Each number is 50 + 15 x the weight over its row's rms, rounded and kept within 0 to 99. Layers, rows and columns count from 0. The size before them is the row's rms in percent of the matrix's.

# k: layer 7 attention key, 128x128, rms 0.162, rows 68-94, columns 0-127
# q: layer 7 attention query, 128x128, rms 0.159, rows 69-95, columns 0-127
k68 103:54 57 22 32 33 57 62 57 45 24 49 46 41 60 60 50 53 35 64 59 26 68 48 22 44 45 71 58 45 29 36 58 40 50 67 37 34 48 78 72 30 37 54 33 67 53 45 39 22 62 65 38 24 53 70 47 34 44 46 45 60 50 50 53 63 43 35 51 56 35 89 38 51 19 54 39 59 53 56 46 35 41 70 42 47 47 49 84 68 39 44 49 76 38 41 68 33 44 34 75 49 38 20 68 60 65 46 61 69 64 31 38 59 38 49 41 53 58 20 73 77 20 47 47 67 34 82 46
q69 082:51 67 55 38 64 51 51 53 37 56 34 39 71 39 12 42 41 49 46 66 27 48 33 78 67 63 48 53 36 49 27 49 36 65 39 63 66 51 52 70 13 51 30 31 31 54 71 51 60 69 25 17 62 31 34 67 53 49 32 40 63 41 34 59 46 34 33 51 46 87 66 52 62 46 49 26 59 76 47 56 59 45 69 54 41 51 51 43 69 83 27 42 43 48 36 77 44 59 64 76 50 17 47 60 46 63 56 61 66 40 53 51 38 48 53 35 54 63 53 56 37 33 26 60 71 84 61 51
k69 128:41 53 46 22 42 61 67 76 50 49 56 54 46 26 27 22 73 43 56 69 50 62 37 44 61 77 62 56 35 35 51 53 23 46 22 55 40 32 45 66 19 47 29 41 57 19 47 53 62 55 61 22 39 35 34 54 61 61 31 58 52 38 58 46 52 54 27 50 56 33 43 52 26 44 74 35 39 57 58 50 63 46 61 55 37 48 38 65 62 30 38 45 66 48 54 84 27 37 46 49 71 31 22 47 55 67 63 67 90 56 43 20 55 43 60 37 62 61 54 71 43 20 58 24 41 58 62 30
q70 104:39 10 52 24 63 29 46 71 37 50 43 41 52 42 49 58 25 62 43 62 55 54 49 60 47 56 60 58 25 48 75 54 25 49 45 38 29 44 41 40 29 54 45 48 61 31 52 63 54 58 42 39 44 74 85 72 45 53 40 64 59 29 57 44 31 42 41 76 57 56 33 90 50 51 36 41 63 48 29 73 57 67 77 37 36 45 39 57 50 50 80 29 71 46 12 57 60 34 39 52 71 63 43 57 44 29 48 57 36 23 44 38 46 36 56 56 61 63 39 68 60 62 66 37 79 45 84 41
k70 108:43 29 55 33 52 38 52 70 35 37 32 72 34 50 56 26 24 74 57 51 62 52 29 30 69 56 58 46 72 84 48 29 40 46 55 71 49 59 34 44 46 71 21 63 50 11 45 68 51 48 43 65 56 77 43 85 46 59 39 53 35 30 57 75 16 58 52 53 50 42 25 65 55 60 51 50 69 46 32 68 59 61 58 38 63 38 57 60 40 52 61 45 50 32 42 25 67 58 55 42 47 57 50 71 37 45 53 45 48 72 48 92 69 61 63 51 48 74 51 64 28 58 72 53 39 36 78 54
q71 107:30 50 43 51 44 69 30 22 29 76 37 55 72 37 59 46 70 75 60 45 77 57 37 49 75 53 32 52 45 52 35 45 32 41 31 57 58 39 47 56 61 26 39 71 58 45 28 50 55 44 47 47 40 43 65 30 49 54 54 56 29 82 38 55 46 57 78 56 31 23 27 51 54 53 57 44 24 44 70 40 78 41 53 44 80 45 65 64 55 53 54 43 63 67 65 38 28 59 60 31 54 51 49 13 79 58 71 50 50 37 32 35 34 19 43 62 38 65 64 87 46 22 59 64 56 48 56 44
k71 106:58 31 35 49 48 61 61 31 29 44 60 58 55 59 70 23 76 48 59 46 35 55 62 51 46 35 08 54 65 60 56 44 57 41 51 53 70 45 39 58 28 67 37 36 42 69 20 46 56 47 46 31 65 58 54 24 35 49 63 74 44 70 61 50 31 51 65 38 33 29 36 43 65 81 55 25 28 54 61 40 67 34 54 74 94 50 52 50 33 64 32 41 80 59 34 38 53 20 53 36 51 63 42 22 80 66 64 46 43 59 34 28 58 52 51 46 41 63 46 41 23 30 50 47 45 59 40 40
q72 076:55 64 36 45 37 80 32 70 43 54 41 52 50 40 66 48 43 75 34 71 27 52 87 27 47 32 38 43 61 42 60 51 60 48 73 42 49 28 29 66 59 35 57 42 50 47 58 55 39 78 48 45 64 71 63 63 12 63 48 32 37 66 43 49 38 44 39 49 39 55 49 23 51 84 68 33 47 18 43 47 37 65 38 46 48 68 19 63 70 56 41 23 56 57 55 32 53 46 44 38 71 57 39 17 79 68 67 63 34 57 65 42 52 60 70 49 61 27 75 38 51 59 53 37 66 73 49 52
k72 080:48 43 47 23 65 77 46 49 65 70 57 52 55 54 33 35 84 39 70 79 50 61 38 40 73 58 53 61 79 53 61 48 49 55 57 50 22 53 47 53 45 42 43 44 38 47 43 37 57 36 65 46 45 75 11 46 46 49 32 49 58 31 18 63 36 38 11 42 23 41 29 55 53 45 55 82 72 58 31 56 46 32 74 82 45 62 39 28 52 57 52 65 49 42 49 72 63 39 86 67 48 52 77 66 40 52 46 59 39 34 48 44 76 62 30 36 58 55 29 36 54 50 56 66 65 36 40 45
q73 108:53 25 63 58 41 51 60 46 68 30 52 58 40 57 56 65 37 44 36 44 35 61 32 13 27 28 66 23 83 88 71 66 50 70 50 39 54 55 63 33 59 77 64 63 35 73 29 38 45 68 22 74 72 39 40 61 56 54 36 50 40 40 36 53 32 46 67 57 56 65 67 40 65 53 36 50 49 56 53 37 79 24 48 34 53 33 66 24 41 72 40 62 33 48 64 48 31 66 42 12 42 54 49 54 52 60 59 69 47 59 40 57 30 40 56 54 57 48 46 55 25 56 32 40 54 33 74 58
k73 088:68 53 26 57 55 60 46 47 41 44 66 65 60 57 46 28 44 23 68 44 51 43 49 80 87 37 35 68 45 34 59 48 48 54 34 30 60 65 44 37 40 42 47 44 56 60 68 56 45 12 73 59 59 35 32 29 45 49 46 41 50 74 65 53 82 72 68 29 44 49 58 29 52 29 57 52 28 33 64 55 66 46 65 41 57 49 30 76 56 93 69 43 48 45 45 22 63 47 60 52 58 32 46 30 90 51 53 52 64 29 56 59 81 51 37 49 36 52 59 49 62 30 39 53 73 56 57 26
q74 108:58 68 53 41 40 72 21 71 36 34 26 26 63 51 47 40 57 55 54 51 38 65 63 60 40 24 15 56 64 35 59 53 52 48 24 56 39 58 71 70 22 29 56 39 57 32 68 58 71 40 68 46 23 49 40 37 65 39 65 57 45 49 40 50 76 51 65 62 58 46 32 67 74 63 49 58 37 65 56 48 46 47 62 47 53 58 22 54 57 51 44 44 63 35 63 70 42 43 36 95 65 49 31 49 75 65 32 53 52 42 45 62 34 42 71 09 58 87 37 37 70 48 65 58 47 62 49 61
k74 098:59 42 37 32 35 64 65 60 37 37 40 43 49 54 26 65 72 30 66 47 32 50 62 42 54 53 60 64 35 50 69 57 45 63 35 53 52 58 57 63 10 40 57 42 53 00 67 58 59 28 60 51 39 29 39 37 71 42 60 57 63 60 46 66 60 62 26 32 68 45 42 57 68 27 73 55 61 67 51 50 42 46 54 78 49 59 39 52 41 51 35 38 69 38 23 68 17 19 54 56 58 69 33 49 41 30 49 35 54 70 19 60 47 77 38 37 84 61 43 50 38 48 38 72 46 48 54 74
q75 116:39 45 65 35 72 43 41 56 63 39 31 67 76 36 36 33 53 69 60 39 56 34 56 43 56 53 31 56 83 55 62 68 15 73 34 52 65 43 51 58 13 25 47 61 46 48 39 57 34 31 42 42 62 61 41 80 59 46 74 61 75 63 76 54 67 35 58 56 38 52 23 59 43 74 49 49 34 39 56 61 58 58 68 60 53 30 47 58 90 58 73 41 47 57 65 61 44 53 44 52 64 74 70 55 83 74 47 58 33 43 53 68 62 47 78 28 47 59 29 44 32 35 65 34 55 39 39 46
k75 088:56 88 56 72 68 65 69 47 45 42 48 58 67 54 72 47 69 43 49 50 41 38 63 47 42 58 71 51 48 48 69 43 51 54 54 27 47 44 37 66 57 35 45 30 54 38 51 42 49 36 54 26 37 49 38 54 87 56 57 88 42 39 22 52 29 58 63 47 56 73 73 45 66 67 61 31 42 61 50 39 37 64 68 46 35 79 46 66 72 62 53 40 47 48 40 54 15 59 26 81 54 65 54 60 69 50 17 77 55 33 27 24 43 43 55 58 43 43 41 60 26 63 47 38 74 22 59 28
q76 111:47 65 96 37 60 54 42 51 43 74 33 33 34 52 33 36 66 60 54 49 60 50 41 82 34 34 41 40 49 40 43 51 62 78 55 73 84 62 57 60 30 42 64 27 49 23 55 41 64 81 39 44 61 48 52 43 58 46 60 62 61 59 50 69 24 54 70 62 58 51 37 56 64 68 48 39 37 61 45 60 66 48 54 75 50 84 43 50 67 28 37 46 72 31 70 61 72 54 67 83 60 58 60 53 59 54 46 35 81 61 51 55 29 47 62 38 29 57 22 65 41 31 62 67 66 69 54 61
k76 108:40 71 32 93 56 32 46 46 24 83 56 56 32 48 42 54 47 44 64 39 43 52 68 52 64 36 18 33 31 68 59 54 55 70 64 49 76 52 65 50 48 74 51 69 45 59 34 36 41 64 43 67 68 44 61 44 44 26 80 41 51 29 42 68 63 45 67 51 39 67 34 44 46 72 34 64 43 63 67 47 25 58 35 66 54 25 46 36 33 54 32 69 62 71 68 37 58 76 42 33 37 55 79 47 44 31 48 36 28 20 36 84 52 39 45 67 30 47 44 56 55 42 53 57 48 44 42 65
q77 098:55 64 68 51 56 80 39 36 60 69 48 50 29 45 52 26 51 36 61 31 40 53 39 82 41 38 31 71 80 25 56 85 40 68 57 52 77 62 38 69 36 52 75 43 58 40 67 75 38 54 80 23 55 51 36 52 48 37 41 50 68 36 79 49 61 48 68 57 45 36 40 68 56 26 57 40 48 47 44 57 39 32 51 35 63 66 39 53 59 50 74 32 38 52 51 40 50 44 52 87 59 41 69 73 51 36 25 70 51 33 71 55 71 45 58 33 50 54 36 39 30 63 50 50 67 54 26 77
k77 109:56 33 66 59 67 38 44 34 82 55 42 58 41 40 68 63 26 54 37 46 53 24 58 29 22 43 50 60 66 53 56 48 43 64 51 48 44 43 27 73 79 67 55 67 55 63 48 55 25 55 25 48 63 53 39 60 58 29 60 55 38 50 54 52 41 55 73 47 45 54 43 48 28 45 41 55 53 61 76 72 78 39 35 44 48 32 79 37 67 57 72 59 13 67 77 48 70 61 51 37 06 57 57 53 36 22 76 22 38 58 74 57 38 50 56 43 38 38 57 41 39 60 62 49 76 25 55 39
q78 086:42 53 25 40 58 52 57 52 78 27 64 38 51 78 77 76 34 50 64 34 23 34 44 30 47 64 52 59 34 46 73 46 80 44 73 42 53 81 44 62 51 36 44 55 52 56 62 16 42 79 65 36 65 61 73 59 33 39 54 46 51 27 45 38 42 57 46 40 56 33 48 61 40 47 63 37 61 03 56 44 63 60 35 83 56 32 28 30 39 64 41 44 55 48 62 64 61 53 52 60 23 67 41 55 50 64 67 54 58 59 30 35 41 58 38 69 47 25 51 36 46 47 16 72 45 43 60 38
k78 102:22 34 57 53 50 58 60 59 54 65 65 52 39 55 77 56 23 67 54 43 60 48 63 55 40 52 36 51 37 59 40 43 70 33 52 59 46 49 44 68 65 63 56 39 45 51 65 35 20 61 51 50 31 46 55 66 42 61 37 46 35 18 45 65 65 37 69 53 63 59 47 54 69 65 41 33 50 30 61 44 90 88 62 56 33 18 51 43 45 64 49 59 56 46 56 64 65 66 65 23 38 27 45 77 38 53 58 63 81 57 52 53 34 24 49 65 17 20 99 37 53 62 62 56 37 45 53 44
q79 107:23 66 63 61 33 28 54 41 42 87 46 50 20 47 65 20 65 49 42 55 65 36 51 47 61 16 44 29 70 59 55 63 30 33 61 60 66 33 46 59 55 68 51 64 56 36 66 58 33 44 85 26 60 57 57 42 31 56 15 63 61 58 55 41 67 31 52 59 49 57 27 54 45 66 48 55 76 49 36 42 96 54 65 49 63 43 22 38 65 26 34 16 53 47 31 25 68 29 67 40 58 65 53 72 70 70 48 50 52 54 59 39 55 47 61 51 53 47 48 53 40 46 47 51 48 32 51 36
k79 111:40 61 18 56 45 60 50 53 54 92 44 43 66 47 62 65 29 63 53 46 43 51 58 41 84 55 74 37 42 44 31 29 33 74 67 34 54 31 55 99 49 56 46 50 43 65 46 27 15 58 27 41 66 79 42 45 44 42 43 39 58 44 13 47 58 51 59 35 39 59 22 50 63 51 16 59 48 43 54 60 60 56 50 41 57 52 39 37 54 31 40 59 52 57 40 28 45 33 54 46 67 44 38 61 65 52 69 60 38 51 24 42 73 61 54 41 53 49 23 57 34 56 16 63 62 48 53 67
q80 091:38 49 48 60 56 72 64 33 32 58 48 55 46 54 60 44 41 53 30 44 30 70 66 51 44 43 39 32 45 79 44 31 36 11 83 23 48 59 50 41 38 49 36 59 51 41 61 62 67 17 16 49 78 35 58 48 61 71 26 36 50 42 24 32 66 70 40 37 30 65 81 52 44 64 48 60 63 44 74 53 26 36 61 60 54 29 63 52 67 45 39 68 32 51 38 33 26 44 73 40 44 30 49 67 48 34 63 61 49 53 69 35 33 50 77 66 43 37 51 58 77 54 50 47 46 49 33 25
k80 097:27 43 50 60 40 38 74 48 57 51 39 46 57 10 55 37 45 52 62 68 47 34 41 32 38 71 48 41 55 39 58 37 46 51 90 54 51 69 68 49 05 55 58 45 52 66 62 75 18 28 37 48 67 37 81 53 49 51 41 46 46 44 52 40 49 74 41 12 39 56 72 63 61 57 52 45 65 59 32 54 60 53 44 37 70 44 78 42 59 33 71 48 42 40 46 66 55 42 43 37 76 42 71 62 69 48 69 64 41 54 59 74 45 30 56 65 27 49 59 40 61 44 30 86 64 60 41 24
q81 111:45 81 97 81 33 66 21 47 66 29 56 42 44 61 44 62 44 41 43 42 13 41 56 62 55 33 57 59 52 44 59 40 73 68 22 77 56 52 30 37 41 43 48 31 44 63 45 41 55 67 45 69 63 63 40 39 27 54 50 37 67 45 47 36 34 38 44 51 41 43 63 39 58 59 64 36 35 63 45 24 41 41 42 67 69 33 64 70 56 45 57 00 46 43 40 56 37 53 64 39 67 77 35 10 48 55 34 59 61 51 67 41 61 68 44 59 54 50 40 44 65 56 42 53 42 38 46 35
k81 115:68 90 57 77 50 41 37 52 67 70 55 25 43 53 27 58 70 45 37 61 51 43 41 58 38 35 47 54 44 61 32 60 62 42 48 75 45 49 43 49 58 23 49 55 34 64 31 29 64 67 48 45 78 49 42 71 38 80 44 70 50 51 31 43 63 16 62 31 42 70 44 46 54 58 59 34 61 65 49 42 53 69 39 59 29 81 78 59 47 25 41 42 38 40 29 34 46 39 62 35 57 51 33 34 40 16 38 71 59 55 71 51 26 62 55 47 53 64 42 34 72 22 55 65 35 62 79 43
q82 102:40 59 39 37 53 41 57 33 47 46 47 16 38 49 29 42 61 25 52 35 58 68 24 75 41 46 54 71 53 46 49 51 53 67 66 48 77 23 57 55 79 61 38 65 53 58 54 54 33 34 65 33 32 60 33 46 50 25 60 62 42 30 51 31 52 70 54 28 51 41 68 34 76 58 55 39 65 31 64 45 69 54 49 56 32 64 76 56 61 85 44 29 35 75 45 46 79 23 47 42 64 65 48 26 43 30 59 81 47 56 48 47 23 22 35 47 38 25 67 50 43 66 66 52 68 43 57 67
k82 102:34 38 26 41 43 73 31 41 52 62 58 55 43 47 50 45 71 35 50 37 27 42 43 31 51 76 53 37 40 49 51 54 37 50 58 64 52 52 45 67 74 62 46 53 55 54 70 80 66 68 56 50 61 22 54 38 52 55 83 81 72 56 48 47 99 61 58 59 56 39 48 36 49 51 32 36 52 39 41 48 49 73 65 77 47 63 49 75 33 70 60 64 55 28 34 51 43 43 50 39 49 85 39 57 71 33 70 27 51 52 71 13 53 56 27 59 47 66 36 60 53 76 55 34 42 40 64 21
q83 100:29 59 70 52 53 44 32 56 12 56 39 60 72 43 59 59 64 59 54 71 80 43 65 60 63 46 57 91 53 59 53 66 58 54 53 52 47 55 51 37 38 28 54 41 75 55 49 43 28 42 50 59 40 67 57 77 27 46 30 54 39 60 59 44 69 53 49 50 54 18 50 29 33 44 47 72 39 06 60 56 43 43 53 44 45 39 56 61 45 46 44 31 58 53 65 46 64 66 63 48 65 51 55 01 60 52 35 72 56 63 86 31 34 69 40 46 69 67 43 43 44 20 65 37 27 63 68 40
k83 102:59 65 56 68 71 64 59 65 46 42 62 49 22 51 25 45 72 43 44 59 53 59 45 43 54 35 78 77 55 45 56 67 59 35 67 41 38 57 38 48 29 55 37 48 60 65 32 34 31 76 45 48 41 39 39 48 45 51 36 70 59 68 31 52 55 22 42 59 55 31 45 26 54 79 40 60 57 54 69 63 56 33 39 48 44 53 39 54 67 73 55 37 71 62 52 48 48 56 64 47 53 79 60 55 79 37 86 42 34 53 63 30 43 62 40 38 54 58 56 11 13 21 20 34 21 29 47 33
q84 105:60 88 52 44 51 60 52 57 37 43 71 46 47 60 12 50 57 50 62 60 56 36 88 50 50 32 37 52 55 32 24 58 06 52 43 69 32 60 23 41 51 50 40 65 58 17 58 54 63 59 36 34 39 46 68 37 39 62 66 37 63 57 54 70 56 61 53 38 46 51 31 60 66 34 34 60 73 69 48 74 57 56 49 42 53 45 61 34 39 57 69 48 66 36 48 30 45 19 54 49 74 62 58 45 33 54 62 48 68 39 71 48 65 56 78 39 34 60 61 20 42 82 56 75 37 61 28 65
k84 105:38 65 42 74 57 36 57 47 30 13 76 31 72 45 30 61 36 66 29 59 58 27 66 45 55 37 40 46 44 27 63 41 30 49 53 35 61 24 20 27 72 41 43 40 63 52 53 39 70 52 58 29 45 28 61 49 35 48 57 40 32 47 47 56 26 69 37 66 34 48 50 63 35 49 45 46 57 49 46 59 44 66 25 41 89 43 53 23 32 29 62 64 61 35 41 29 38 51 44 54 69 60 58 52 53 66 69 87 33 61 71 51 58 54 46 34 58 44 40 74 36 43 20 77 53 63 38 36
q85 098:45 63 34 46 52 31 93 45 51 36 91 35 42 73 29 50 57 08 31 51 65 44 68 34 42 56 58 30 48 45 59 57 70 51 28 56 51 48 67 53 64 55 30 42 67 56 52 54 49 41 43 62 40 45 36 45 55 46 42 31 49 23 49 77 48 76 33 42 37 58 67 28 53 32 44 35 58 52 51 54 58 57 60 32 38 59 72 56 24 33 69 49 31 53 49 43 49 51 35 41 33 48 73 55 61 33 42 58 45 38 80 82 60 47 42 57 45 01 55 44 58 64 44 50 87 48 41 28
k85 110:63 43 57 52 81 59 49 30 26 29 76 15 56 67 58 70 56 30 30 63 52 41 58 48 45 54 62 22 35 46 95 64 65 67 48 41 45 76 68 46 56 31 39 52 86 48 53 72 57 23 55 40 61 43 35 42 14 42 34 31 48 33 36 69 66 70 61 82 41 60 58 62 39 45 44 33 50 53 33 52 51 48 38 55 38 70 53 52 51 53 40 48 35 34 57 63 68 61 42 54 72 66 45 44 70 38 13 56 57 63 73 60 61 48 52 58 44 46 36 57 45 57 26 34 64 40 59 51
q86 109:60 51 65 75 61 32 51 66 61 35 37 35 69 70 24 33 50 48 33 57 47 55 51 47 37 43 63 35 51 54 50 43 31 56 58 25 59 48 30 43 32 53 29 23 70 42 30 40 39 71 56 50 50 71 44 46 73 68 75 78 42 72 42 16 47 54 49 64 66 30 35 38 39 25 49 49 37 31 72 58 59 59 33 56 24 36 64 60 78 43 51 30 75 54 62 85 51 35 28 41 49 57 40 51 91 68 37 57 44 69 39 57 54 61 44 55 48 33 68 56 33 63 28 41 37 33 59 37
k86 113:48 35 64 48 53 34 51 55 45 63 46 58 57 23 42 32 47 70 35 47 82 58 28 35 36 47 56 09 67 52 36 53 48 65 53 36 65 42 44 45 45 09 41 25 50 47 28 20 21 77 74 35 58 63 55 46 66 47 29 69 55 63 52 59 60 36 43 81 70 39 52 48 62 63 54 43 43 68 43 32 52 53 54 53 46 77 70 60 40 33 55 68 79 36 58 58 30 51 33 63 63 40 34 40 57 43 28 61 81 58 59 42 47 66 63 43 36 49 79 38 44 57 55 31 13 44 44 50
q87 108:53 40 36 65 58 48 58 54 36 60 52 21 31 90 22 60 44 26 40 39 47 42 19 27 43 39 69 63 25 60 63 49 43 54 62 41 63 49 59 41 42 42 47 55 59 26 40 74 48 38 72 50 36 53 77 59 33 40 37 50 38 96 54 41 52 81 52 54 43 72 60 51 45 37 56 25 85 48 59 77 48 52 42 38 77 48 48 38 46 74 37 51 63 35 39 59 49 44 34 53 53 61 41 64 45 46 16 34 52 32 25 53 47 70 52 55 49 48 66 41 53 76 58 60 57 65 14 68
k87 105:42 36 38 56 27 47 74 28 46 49 70 35 34 61 50 56 59 62 49 61 54 58 63 26 18 51 55 55 09 53 43 34 28 23 42 40 48 49 41 52 62 33 46 77 54 21 61 59 30 61 46 82 34 66 75 52 71 65 59 38 52 57 42 88 59 72 56 91 45 39 78 60 43 40 45 51 69 52 72 55 60 49 43 29 63 55 56 46 23 58 68 54 69 27 53 64 49 35 58 43 53 54 42 48 37 28 24 32 55 58 55 62 61 53 57 58 40 34 64 67 53 41 42 62 53 81 27 54
q88 098:57 53 58 47 32 25 54 58 17 57 64 25 37 53 38 64 55 51 79 31 58 40 59 38 45 73 64 56 45 48 41 31 77 53 61 76 47 44 39 76 63 61 53 46 52 17 71 32 62 65 68 60 61 47 56 39 45 37 49 70 39 24 54 60 59 66 67 48 76 78 26 49 53 40 52 68 52 50 82 36 47 67 48 47 53 57 61 59 68 56 35 27 24 58 35 70 42 45 45 51 42 71 65 65 42 20 64 54 43 59 61 47 50 26 48 43 13 69 46 90 49 24 60 45 42 60 28 46
k88 101:62 63 46 56 63 51 52 50 63 73 53 64 66 36 40 18 26 56 45 42 46 43 51 44 74 81 18 39 54 75 61 60 44 53 51 57 14 38 49 31 57 30 58 45 44 37 51 38 26 34 62 38 31 30 34 53 52 53 55 50 40 47 34 69 90 60 35 31 48 83 22 53 65 67 67 57 41 72 67 33 54 36 48 47 75 28 54 30 23 76 63 47 33 53 68 60 66 65 59 48 54 71 46 56 78 39 60 39 53 41 46 65 43 38 39 77 63 60 36 79 49 38 52 33 58 44 51 40
q89 109:32 45 29 35 60 74 71 60 38 35 35 51 51 33 60 46 39 65 49 37 44 46 52 53 51 28 53 54 18 34 73 55 60 40 40 23 49 41 24 22 61 56 34 61 44 55 63 66 31 44 56 49 47 34 33 54 51 34 32 46 42 64 63 40 53 49 28 42 59 50 46 35 50 45 65 45 89 57 51 68 44 58 41 45 26 92 67 50 54 64 47 57 54 69 86 55 55 20 35 44 16 25 64 78 06 33 33 33 63 44 51 51 47 65 70 54 56 48 34 73 49 57 43 55 42 37 58 66
k89 114:42 36 23 50 49 25 77 54 59 43 49 70 39 53 68 79 61 74 53 11 58 51 52 46 18 46 58 80 36 48 95 63 49 47 62 66 34 44 66 34 58 67 54 34 51 53 53 57 30 51 24 61 49 77 92 48 53 48 43 28 42 50 65 27 74 66 40 65 37 53 64 66 47 43 67 49 51 54 47 40 60 32 42 34 30 54 54 39 40 51 64 46 32 49 43 51 45 55 36 70 52 72 45 70 29 24 52 61 46 33 67 42 61 40 42 51 51 44 28 50 62 76 38 25 26 53 38 52
q90 097:67 44 48 37 12 48 30 39 55 42 38 28 56 66 68 51 63 45 30 52 20 60 57 43 46 26 43 65 27 62 32 60 24 45 30 91 70 57 52 70 68 62 66 65 52 49 50 52 78 56 37 42 47 47 50 42 36 46 50 34 32 63 61 52 44 67 77 62 51 49 48 63 58 37 10 42 62 31 53 51 57 41 56 46 73 59 78 22 57 42 32 72 34 58 52 66 45 42 37 58 58 57 27 55 51 47 55 59 59 49 80 50 51 45 61 44 41 34 76 72 75 49 68 68 23 19 51 48
k90 097:45 42 42 52 58 62 75 30 82 56 72 71 63 70 37 61 57 41 63 52 44 24 34 21 72 66 23 58 30 51 42 29 47 28 43 72 58 62 44 39 42 63 58 64 55 54 42 58 60 65 64 65 59 46 24 39 27 56 37 28 48 43 67 42 29 65 33 40 39 58 51 82 68 49 41 53 42 59 51 28 23 39 56 40 83 77 49 52 33 73 66 67 52 36 60 45 29 02 47 49 58 57 24 48 55 38 52 39 61 60 55 38 31 62 30 35 59 39 45 60 72 39 60 58 31 50 56 44
q91 097:42 70 23 54 53 26 53 39 54 56 57 60 67 51 39 71 51 58 47 51 41 38 60 44 20 47 52 57 62 27 77 47 71 62 70 34 54 31 61 42 63 53 29 68 43 47 60 63 59 76 51 77 71 60 54 38 34 57 47 58 47 68 59 38 14 35 80 60 57 45 76 56 50 43 43 28 47 69 44 74 50 47 56 40 37 69 36 72 34 37 67 51 21 60 39 38 51 44 38 62 39 73 46 37 10 56 37 38 43 43 77 42 40 40 88 77 53 39 48 56 58 28 16 63 60 52 55 41
k91 104:74 63 57 33 44 52 61 13 29 60 59 21 57 61 51 29 62 57 55 24 56 34 40 72 51 29 71 49 40 68 41 59 32 66 19 45 71 72 64 32 62 73 50 53 46 71 41 66 47 54 39 93 51 54 48 56 25 47 52 59 32 36 44 51 43 50 75 42 42 45 30 66 58 51 56 22 50 47 35 90 60 25 49 24 38 51 62 52 35 46 48 62 38 63 39 74 57 63 61 46 57 42 44 71 35 70 42 53 61 39 70 49 66 33 57 69 45 54 32 34 58 45 24 42 34 35 64 29
q92 108:62 57 43 39 34 88 68 37 85 58 39 73 34 50 74 70 63 76 55 56 46 19 25 49 28 37 51 54 55 26 50 73 60 64 65 50 46 60 58 38 96 32 40 55 64 62 59 44 73 43 55 48 66 51 61 22 47 61 54 45 64 73 38 40 33 50 36 24 66 34 48 52 63 67 61 55 38 34 35 49 48 56 24 37 60 27 50 52 35 46 49 52 77 49 28 43 64 55 76 54 52 63 52 32 56 34 47 44 59 52 73 46 47 52 70 24 57 68 58 56 56 05 45 49 45 47 39 53
k92 110:14 52 51 56 81 79 42 30 62 53 24 28 47 66 53 74 72 72 63 60 64 29 64 63 38 31 43 35 44 42 65 68 31 51 70 84 56 74 45 55 58 51 44 48 54 50 37 44 55 67 17 57 29 46 44 44 40 47 47 50 53 66 20 14 53 35 47 35 53 42 49 47 70 44 38 45 41 38 44 73 41 56 43 62 60 21 41 43 51 87 52 50 59 39 43 53 66 38 71 35 57 43 59 52 59 51 14 61 37 42 47 41 50 62 45 32 59 48 46 19 49 15 42 51 32 75 51 63
q93 104:37 68 34 59 60 63 53 33 71 51 75 59 25 65 58 54 47 60 49 63 36 62 39 52 45 46 74 57 62 53 26 20 42 45 59 55 74 33 42 96 30 41 63 67 79 35 42 34 54 61 61 66 74 56 52 53 60 37 59 49 40 53 60 71 30 44 81 41 55 39 40 27 28 37 27 61 65 46 21 55 32 54 38 54 47 57 58 54 36 28 53 17 32 50 65 34 61 25 45 76 68 38 45 56 32 68 48 27 76 59 58 77 39 56 39 35 60 42 66 45 60 62 41 47 73 53 54 69
k93 101:63 88 50 39 76 37 89 27 51 64 49 26 32 58 47 60 55 40 35 67 73 64 20 30 55 48 19 39 61 43 22 61 56 41 47 30 44 16 40 47 46 31 52 51 47 71 75 58 74 50 51 84 60 40 76 57 53 60 41 44 37 58 57 37 65 52 60 38 38 51 48 61 37 25 30 49 73 31 38 63 52 67 69 49 48 46 45 20 51 53 39 72 44 55 66 37 58 51 57 63 37 32 45 48 36 43 60 33 57 51 36 48 49 68 45 51 32 40 49 75 50 60 39 20 74 49 37 74
q94 108:15 46 65 72 22 37 51 34 56 53 21 36 58 56 54 74 29 53 39 48 51 84 46 45 71 31 54 52 49 35 54 64 53 36 59 58 37 41 56 36 49 64 42 36 71 73 56 38 39 40 56 39 49 41 74 47 60 35 59 54 43 57 70 55 63 58 46 56 56 34 45 75 48 57 64 69 05 53 54 70 46 56 33 74 78 52 69 17 87 56 99 57 32 38 61 44 47 44 58 29 60 28 66 40 29 55 51 35 51 61 33 47 49 45 36 59 58 54 33 60 61 54 55 59 46 28 44 54
k94 106:36 72 58 67 37 19 44 81 52 56 41 27 23 63 47 60 37 46 48 38 16 61 61 35 17 68 39 55 67 55 48 59 56 54 52 52 62 15 51 46 55 48 64 51 76 36 49 48 32 50 06 61 60 49 40 56 47 30 53 57 59 44 59 42 38 48 47 54 28 35 27 62 75 80 61 41 47 57 71 37 35 61 67 71 45 60 41 67 82 48 76 52 69 71 51 62 65 37 38 55 57 57 29 23 47 57 57 44 31 35 70 45 43 53 60 27 76 40 53 48 46 44 64 36 54 63 80 41
q95 098:48 31 30 51 53 42 61 72 60 60 60 47 76 57 80 28 50 09 54 64 81 31 55 63 52 36 33 43 70 57 36 61 42 44 66 35 66 58 47 46 52 56 15 31 42 57 50 71 47 68 43 59 47 58 37 56 44 49 36 34 61 39 73 62 62 78 26 52 22 50 76 31 31 40 64 48 38 73 37 63 34 49 49 39 39 45 36 40 69 72 55 50 43 59 44 47 57 41 56 41 82 31 45 58 42 44 49 75 54 78 17 54 48 35 56 29 75 64 38 53 22 48 55 34 74 33 47 65